Weights of a small transformer language model.
Size: 14 layers, width 384, 6 heads of 32, MLP 1536 tanh GELU, vocabulary 2048, 21.6M parameters.
Training: 843M tokens, 6434 steps.
Each number is 50 + 12 x the weight over its row's rms, rounded and kept within 0 to 99. Layers, rows and columns count from 0. The size before them is the row's rms in percent of the matrix's.

# layer 11 MLP down (transposed), 1536x384, rms 0.0335, rows 452-477, columns 128-191
102:62 31 52 43 53 61 61 51 26 41 59 58 64 46 55 65 34 56 30 40 36 48 40 54 50 44 33 46 79 42 66 57 44 58 32 52 37 38 34 27 51 51 63 65 43 39 44 48 45 50 41 51 51 44 36 60 61 53 35 68 57 49 66 61
097:44 33 54 42 45 47 45 45 65 48 74 61 53 61 55 60 51 60 74 53 70 38 58 43 61 56 19 50 52 48 44 54 50 71 43 38 39 50 64 72 50 50 36 63 56 55 54 37 40 78 24 50 44 44 66 32 51 56 40 60 40 45 42 44
093:45 57 62 46 34 52 44 54 52 50 51 40 47 55 63 71 66 32 69 52 56 39 54 41 44 43 69 73 26 34 43 34 69 51 16 42 35 59 59 49 49 57 59 64 59 43 55 36 76 55 43 35 55 41 57 45 56 66 34 36 42 43 38 52
106:47 34 54 65 28 27 49 49 48 51 28 51 56 41 64 49 47 23 38 35 40 69 32 34 47 45 50 40 48 41 47 45 71 45 51 71 52 58 50 51 59 51 48 51 27 31 38 34 49 48 54 53 45 79 58 66 42 38 58 70 50 47 69 62
100:56 46 52 38 67 52 48 51 66 53 42 43 58 43 55 51 73 51 38 52 59 45 38 48 36 52 52 48 52 40 41 63 48 59 37 62 54 42 70 44 59 35 34 67 42 52 45 36 38 44 33 67 54 40 65 40 51 52 52 69 26 43 37 45
103:46 67 41 56 56 36 36 70 65 65 40 68 40 61 59 63 58 55 52 30 37 44 51 76 43 42 39 43 46 70 44 67 50 41 49 53 56 57 41 62 41 63 43 66 53 36 46 34 45 53 64 43 43 31 59 59 36 69 55 52 58 60 54 41
114:43 61 65 58 46 49 54 49 59 33 48 39 31 38 44 60 53 62 49 59 50 51 67 48 59 52 38 54 43 50 48 39 66 33 44 65 43 45 34 46 70 65 41 63 60 57 57 50 43 70 62 33 46 35 26 58 49 49 56 53 48 39 34 43
101:29 52 62 75 36 53 33 43 42 61 49 51 42 38 55 71 58 47 64 57 67 43 31 45 48 55 39 52 41 50 57 76 53 74 53 53 51 50 39 55 49 57 68 49 49 77 60 58 71 74 62 35 44 67 55 55 38 80 64 53 66 36 26 58
099:51 54 49 61 58 51 48 28 57 42 46 34 34 51 40 55 50 55 43 63 53 44 52 70 49 40 65 69 52 51 45 43 38 51 52 56 38 45 63 30 46 40 41 41 68 35 50 55 32 65 51 59 68 48 51 54 53 53 68 41 48 34 41 40
105:37 45 53 48 50 55 53 28 61 37 43 48 60 45 51 26 47 46 52 51 45 55 50 38 36 20 54 51 58 34 48 56 46 31 62 39 52 80 08 44 61 51 49 55 60 52 57 42 69 46 43 59 54 43 45 55 35 48 70 67 35 41 46 27
103:37 47 61 56 61 50 39 41 50 55 44 44 38 65 50 68 29 32 60 49 68 43 29 52 64 62 68 44 43 57 58 46 60 45 45 31 39 31 34 64 51 45 50 44 58 53 58 51 51 62 41 41 58 53 47 56 55 38 64 28 38 60 39 62
100:52 58 42 55 53 54 53 47 38 70 63 51 58 57 44 71 70 41 52 44 43 48 52 33 28 45 45 67 50 38 57 49 37 35 33 30 22 40 58 40 27 59 64 35 61 71 43 58 66 31 34 61 55 68 56 63 36 43 61 65 65 41 57 27
098:36 45 63 66 60 60 43 34 73 41 36 41 30 43 68 59 41 37 54 53 35 43 50 57 53 41 57 58 54 62 31 56 40 40 42 57 65 61 62 42 46 36 74 57 30 51 63 53 64 55 36 62 60 48 45 49 41 48 61 69 35 30 50 55
095:33 39 57 36 67 40 70 39 60 21 34 34 45 47 55 87 75 37 60 27 65 58 61 63 51 57 47 63 62 64 46 46 22 54 40 36 46 62 58 38 44 42 57 57 45 51 44 47 45 86 33 48 71 37 32 61 39 50 48 55 29 36 48 56
091:60 35 44 62 31 63 26 45 57 48 54 60 39 50 52 63 51 65 69 58 66 44 59 53 44 45 74 52 53 56 37 55 61 48 50 44 70 63 71 50 55 44 56 40 43 48 25 30 29 42 39 58 27 63 48 34 58 39 54 44 46 35 17 18
101:32 39 38 62 40 64 49 72 51 63 33 45 47 35 31 35 60 51 50 43 40 29 70 37 41 45 57 54 69 39 44 39 32 41 56 40 53 38 61 49 65 62 75 58 39 59 45 25 67 71 52 55 46 61 41 34 70 70 54 33 52 51 46 49
094:51 52 55 56 64 49 55 42 40 51 43 55 48 54 80 21 33 59 66 23 59 37 54 40 58 43 55 68 29 40 44 48 60 71 56 78 35 59 33 48 38 53 49 50 41 52 43 66 54 36 52 65 56 65 59 36 56 48 49 68 38 52 62 40
100:41 58 53 38 53 51 54 57 37 36 51 45 38 52 62 59 59 48 64 51 43 36 52 47 49 53 53 55 52 38 56 42 59 42 56 47 64 58 49 53 62 54 67 58 30 30 57 65 54 52 44 57 47 46 53 67 50 43 30 42 32 46 46 70
088:41 41 41 38 67 30 35 60 39 48 54 49 60 41 39 70 27 41 55 41 61 69 74 79 82 45 40 65 69 67 53 64 27 49 37 40 47 37 24 83 44 31 46 53 47 48 38 51 30 52 52 62 56 38 70 86 60 47 37 40 43 51 59 58
094:53 43 46 37 58 44 51 65 64 57 58 39 52 57 51 60 44 53 54 76 65 55 41 46 57 62 52 46 46 56 30 37 47 41 49 42 39 58 68 51 28 45 46 44 38 80 44 64 61 54 62 71 32 46 47 36 65 36 44 52 29 67 67 60
096:67 43 42 41 73 41 43 39 56 30 68 58 47 52 54 57 63 46 38 61 51 51 43 52 48 64 79 50 49 65 41 76 47 65 47 44 45 48 67 64 52 57 45 48 36 51 35 38 37 43 49 45 26 52 66 46 53 55 42 58 39 64 44 57
097:48 50 45 74 56 32 49 38 63 63 48 42 65 38 56 37 52 49 54 57 35 45 42 47 51 50 73 30 42 62 44 31 44 60 49 64 33 28 41 53 42 61 60 47 49 50 31 30 79 43 40 49 48 54 54 39 52 50 55 67 36 59 61 43
102:58 59 47 48 50 46 50 49 50 37 34 47 47 43 52 37 34 37 50 39 57 73 50 40 47 51 70 67 74 43 22 44 50 63 37 36 57 58 53 64 47 62 45 67 30 66 37 34 49 48 39 45 55 49 63 56 68 34 64 59 34 23 50 62
102:33 43 48 55 46 48 50 81 49 57 40 71 66 66 60 69 54 49 57 35 54 77 53 51 47 46 60 48 43 51 74 49 53 65 47 48 45 59 42 56 58 52 51 48 67 54 37 39 43 71 57 54 44 52 39 35 27 26 50 57 43 39 53 53
097:54 32 54 43 72 53 53 35 46 57 56 73 68 32 52 34 40 54 59 28 29 53 32 59 83 37 62 45 55 60 40 52 47 47 59 75 61 70 56 54 41 43 48 59 42 32 55 58 37 55 51 46 44 77 53 57 43 49 31 49 56 40 74 47
096:56 50 63 51 47 52 38 43 66 26 46 43 60 39 53 56 51 59 38 56 47 67 50 57 58 46 35 57 61 51 38 60 54 39 52 52 51 44 37 47 45 41 47 41 67 50 49 60 52 41 59 64 52 53 36 83 51 69 50 39 68 56 48 19
# layer 11 MLP up, 1536x384, rms 0.0343, rows 453-477, columns 128-191
109:46 72 70 51 46 75 46 59 29 50 38 46 64 39 47 31 65 66 32 57 43 63 69 53 75 71 24 36 45 39 67 56 34 31 40 41 60 70 29 45 53 61 23 47 29 69 24 44 35 59 55 52 65 44 48 43 45 61 49 51 51 59 46 44
105:54 61 33 65 27 44 64 43 56 67 56 34 58 60 59 67 46 41 31 46 39 44 41 72 44 36 77 39 24 84 26 49 39 60 53 49 24 57 53 64 40 65 56 47 42 69 33 39 29 54 67 43 65 46 36 33 59 75 47 58 52 42 69 58
104:59 48 38 41 69 46 58 25 58 57 50 45 48 50 54 43 46 45 36 49 47 69 49 62 55 37 73 50 48 40 59 51 35 48 50 48 49 53 54 57 72 62 46 60 59 48 53 67 50 39 71 64 50 62 59 59 41 41 53 41 46 26 30 38
095:40 62 55 32 58 57 46 40 49 60 59 32 67 43 41 54 57 39 36 73 42 42 54 46 65 47 49 68 25 27 73 40 55 28 53 54 64 49 50 66 40 43 52 58 36 55 44 48 53 67 61 54 54 40 57 70 43 44 39 30 35 77 36 48
103:44 56 53 46 63 56 44 35 53 47 66 66 51 39 35 68 33 34 34 28 40 55 41 59 53 58 76 52 56 37 45 53 51 51 55 29 53 56 55 50 68 56 49 48 48 60 50 69 48 64 51 64 57 35 38 43 66 50 43 44 44 50 70 55
101:41 69 53 60 40 42 60 62 60 36 34 59 57 36 40 36 56 75 38 45 82 48 34 66 53 26 54 43 63 58 43 43 58 55 43 29 38 66 56 43 61 55 66 50 57 44 40 56 67 48 58 46 41 33 62 53 36 57 47 43 54 69 64 59
101:54 63 60 34 38 35 50 44 62 68 47 48 45 51 60 48 38 68 52 43 59 61 53 48 42 31 62 28 80 23 52 62 29 47 27 47 46 54 59 53 58 47 32 66 45 60 48 39 40 49 52 43 62 57 55 57 35 38 47 39 46 28 45 63
098:51 63 44 76 50 37 62 60 49 60 45 49 59 65 56 37 53 59 52 51 43 47 39 69 57 36 38 30 57 69 43 54 41 58 45 63 78 47 42 71 44 63 59 48 64 55 42 38 44 34 58 43 50 53 23 22 56 43 51 62 75 35 46 35
101:61 51 50 28 51 65 22 39 55 60 46 67 69 59 31 49 45 34 55 62 44 54 24 55 65 41 44 57 43 45 38 71 29 76 35 56 32 49 66 54 52 61 43 48 60 30 41 34 36 50 65 50 50 41 47 60 36 69 63 42 53 62 43 42
107:43 44 39 63 45 67 44 61 62 48 53 26 56 35 48 41 53 45 62 49 58 45 50 63 29 58 38 53 44 58 58 59 55 46 49 64 59 48 41 65 44 60 68 61 33 51 58 53 34 51 55 46 63 44 48 49 54 55 55 67 50 55 58 40
105:27 45 42 54 74 31 59 38 44 53 31 63 33 26 56 33 34 27 49 41 67 30 42 63 46 43 45 45 38 58 46 48 50 60 38 61 56 53 57 40 70 53 26 46 74 44 39 55 39 47 33 61 52 67 40 44 61 43 59 51 40 50 59 54
104:65 63 41 51 63 47 50 51 49 59 71 31 56 53 51 43 64 45 44 41 43 43 47 42 38 43 43 37 69 47 50 52 60 52 52 54 25 47 48 46 34 62 18 34 62 46 62 50 46 57 27 51 65 49 62 37 68 46 44 42 53 69 60 66
099:53 59 34 46 44 60 31 47 39 54 50 57 42 53 53 72 46 66 47 55 42 56 34 51 58 45 61 50 57 37 48 55 72 56 43 42 50 63 63 42 52 39 39 49 54 59 39 56 46 25 60 56 46 70 43 49 49 46 59 66 61 62 54 70
100:56 54 45 77 60 43 62 37 72 56 70 50 61 50 70 51 48 45 43 58 49 51 52 55 64 57 33 35 21 47 44 56 37 60 40 44 69 48 45 49 53 38 55 56 44 62 75 50 65 49 45 32 67 31 59 68 39 47 66 72 49 56 63 93
109:78 69 31 59 32 49 53 54 67 49 26 65 43 41 57 34 32 39 49 53 34 60 34 58 35 56 54 25 47 27 32 45 60 50 65 29 45 53 53 57 40 52 59 50 48 41 57 37 38 50 49 55 53 41 43 66 37 49 37 54 40 41 53 44
115:42 58 55 57 48 29 45 31 63 51 78 41 43 48 67 47 58 51 50 53 58 43 45 54 47 34 43 41 52 47 43 35 46 40 53 20 62 67 31 54 62 68 22 56 63 60 45 62 52 54 29 53 58 51 56 40 68 56 75 42 77 51 50 40
093:43 40 61 50 58 59 45 48 57 41 54 33 88 32 43 40 46 47 33 50 29 54 39 45 21 47 57 40 49 49 63 46 56 67 62 58 50 33 57 37 45 63 33 70 73 52 39 45 37 48 31 42 59 66 43 58 31 50 43 69 42 50 56 31
094:40 49 44 62 44 48 34 44 45 60 70 65 40 33 48 56 51 48 67 66 60 62 63 51 61 56 31 74 61 46 43 45 40 42 36 33 53 35 38 40 48 60 46 42 58 51 34 46 51 45 61 53 47 54 68 78 67 47 43 48 50 41 60 39
094:55 71 51 58 42 75 41 38 41 68 34 51 65 53 62 52 48 63 57 46 44 47 46 44 66 46 40 43 47 68 49 59 33 48 39 69 73 36 48 51 44 52 57 49 47 52 36 46 52 52 39 48 46 60 54 47 61 54 53 71 72 39 56 32
100:64 47 50 40 55 61 51 41 59 45 55 45 30 62 63 33 39 35 45 38 31 49 39 66 42 44 45 58 45 47 53 68 56 41 31 43 41 68 59 49 67 62 32 61 43 43 27 53 43 37 52 62 44 64 55 50 34 52 47 59 54 68 30 71
099:56 48 72 61 49 55 45 53 55 69 39 45 30 45 64 51 41 57 68 69 52 33 51 64 47 45 43 29 75 40 54 65 45 55 21 57 49 74 54 40 32 57 39 68 61 48 57 49 46 51 71 35 64 43 74 33 45 42 48 68 56 57 61 36
093:49 53 45 54 51 40 46 34 32 58 45 51 58 52 61 51 71 62 17 53 59 74 60 49 77 34 44 49 43 60 49 63 26 38 48 19 26 44 52 45 55 55 65 51 36 29 54 43 58 68 49 51 50 78 36 67 45 65 39 37 42 57 45 46
102:37 62 52 35 51 53 60 41 42 32 48 77 53 46 51 43 47 39 63 49 55 58 58 49 35 48 52 51 59 55 40 50 58 54 40 53 56 47 61 56 56 27 35 50 59 33 48 69 45 42 51 54 54 36 49 69 48 29 51 65 60 45 52 54
094:59 68 47 74 52 47 41 23 60 64 51 64 39 45 49 65 42 56 51 53 50 69 61 41 41 62 55 56 55 55 57 46 54 69 49 44 65 62 50 52 53 54 59 55 56 73 64 32 25 46 51 36 36 26 59 52 52 60 55 81 56 60 25 36
096:51 76 59 56 50 58 78 35 44 33 58 47 47 57 74 44 54 55 31 39 58 17 51 54 40 54 67 51 48 53 62 39 38 41 41 43 50 48 56 36 47 44 53 67 47 50 67 27 63 78 48 42 51 53 48 26 63 48 66 37 40 59 41 33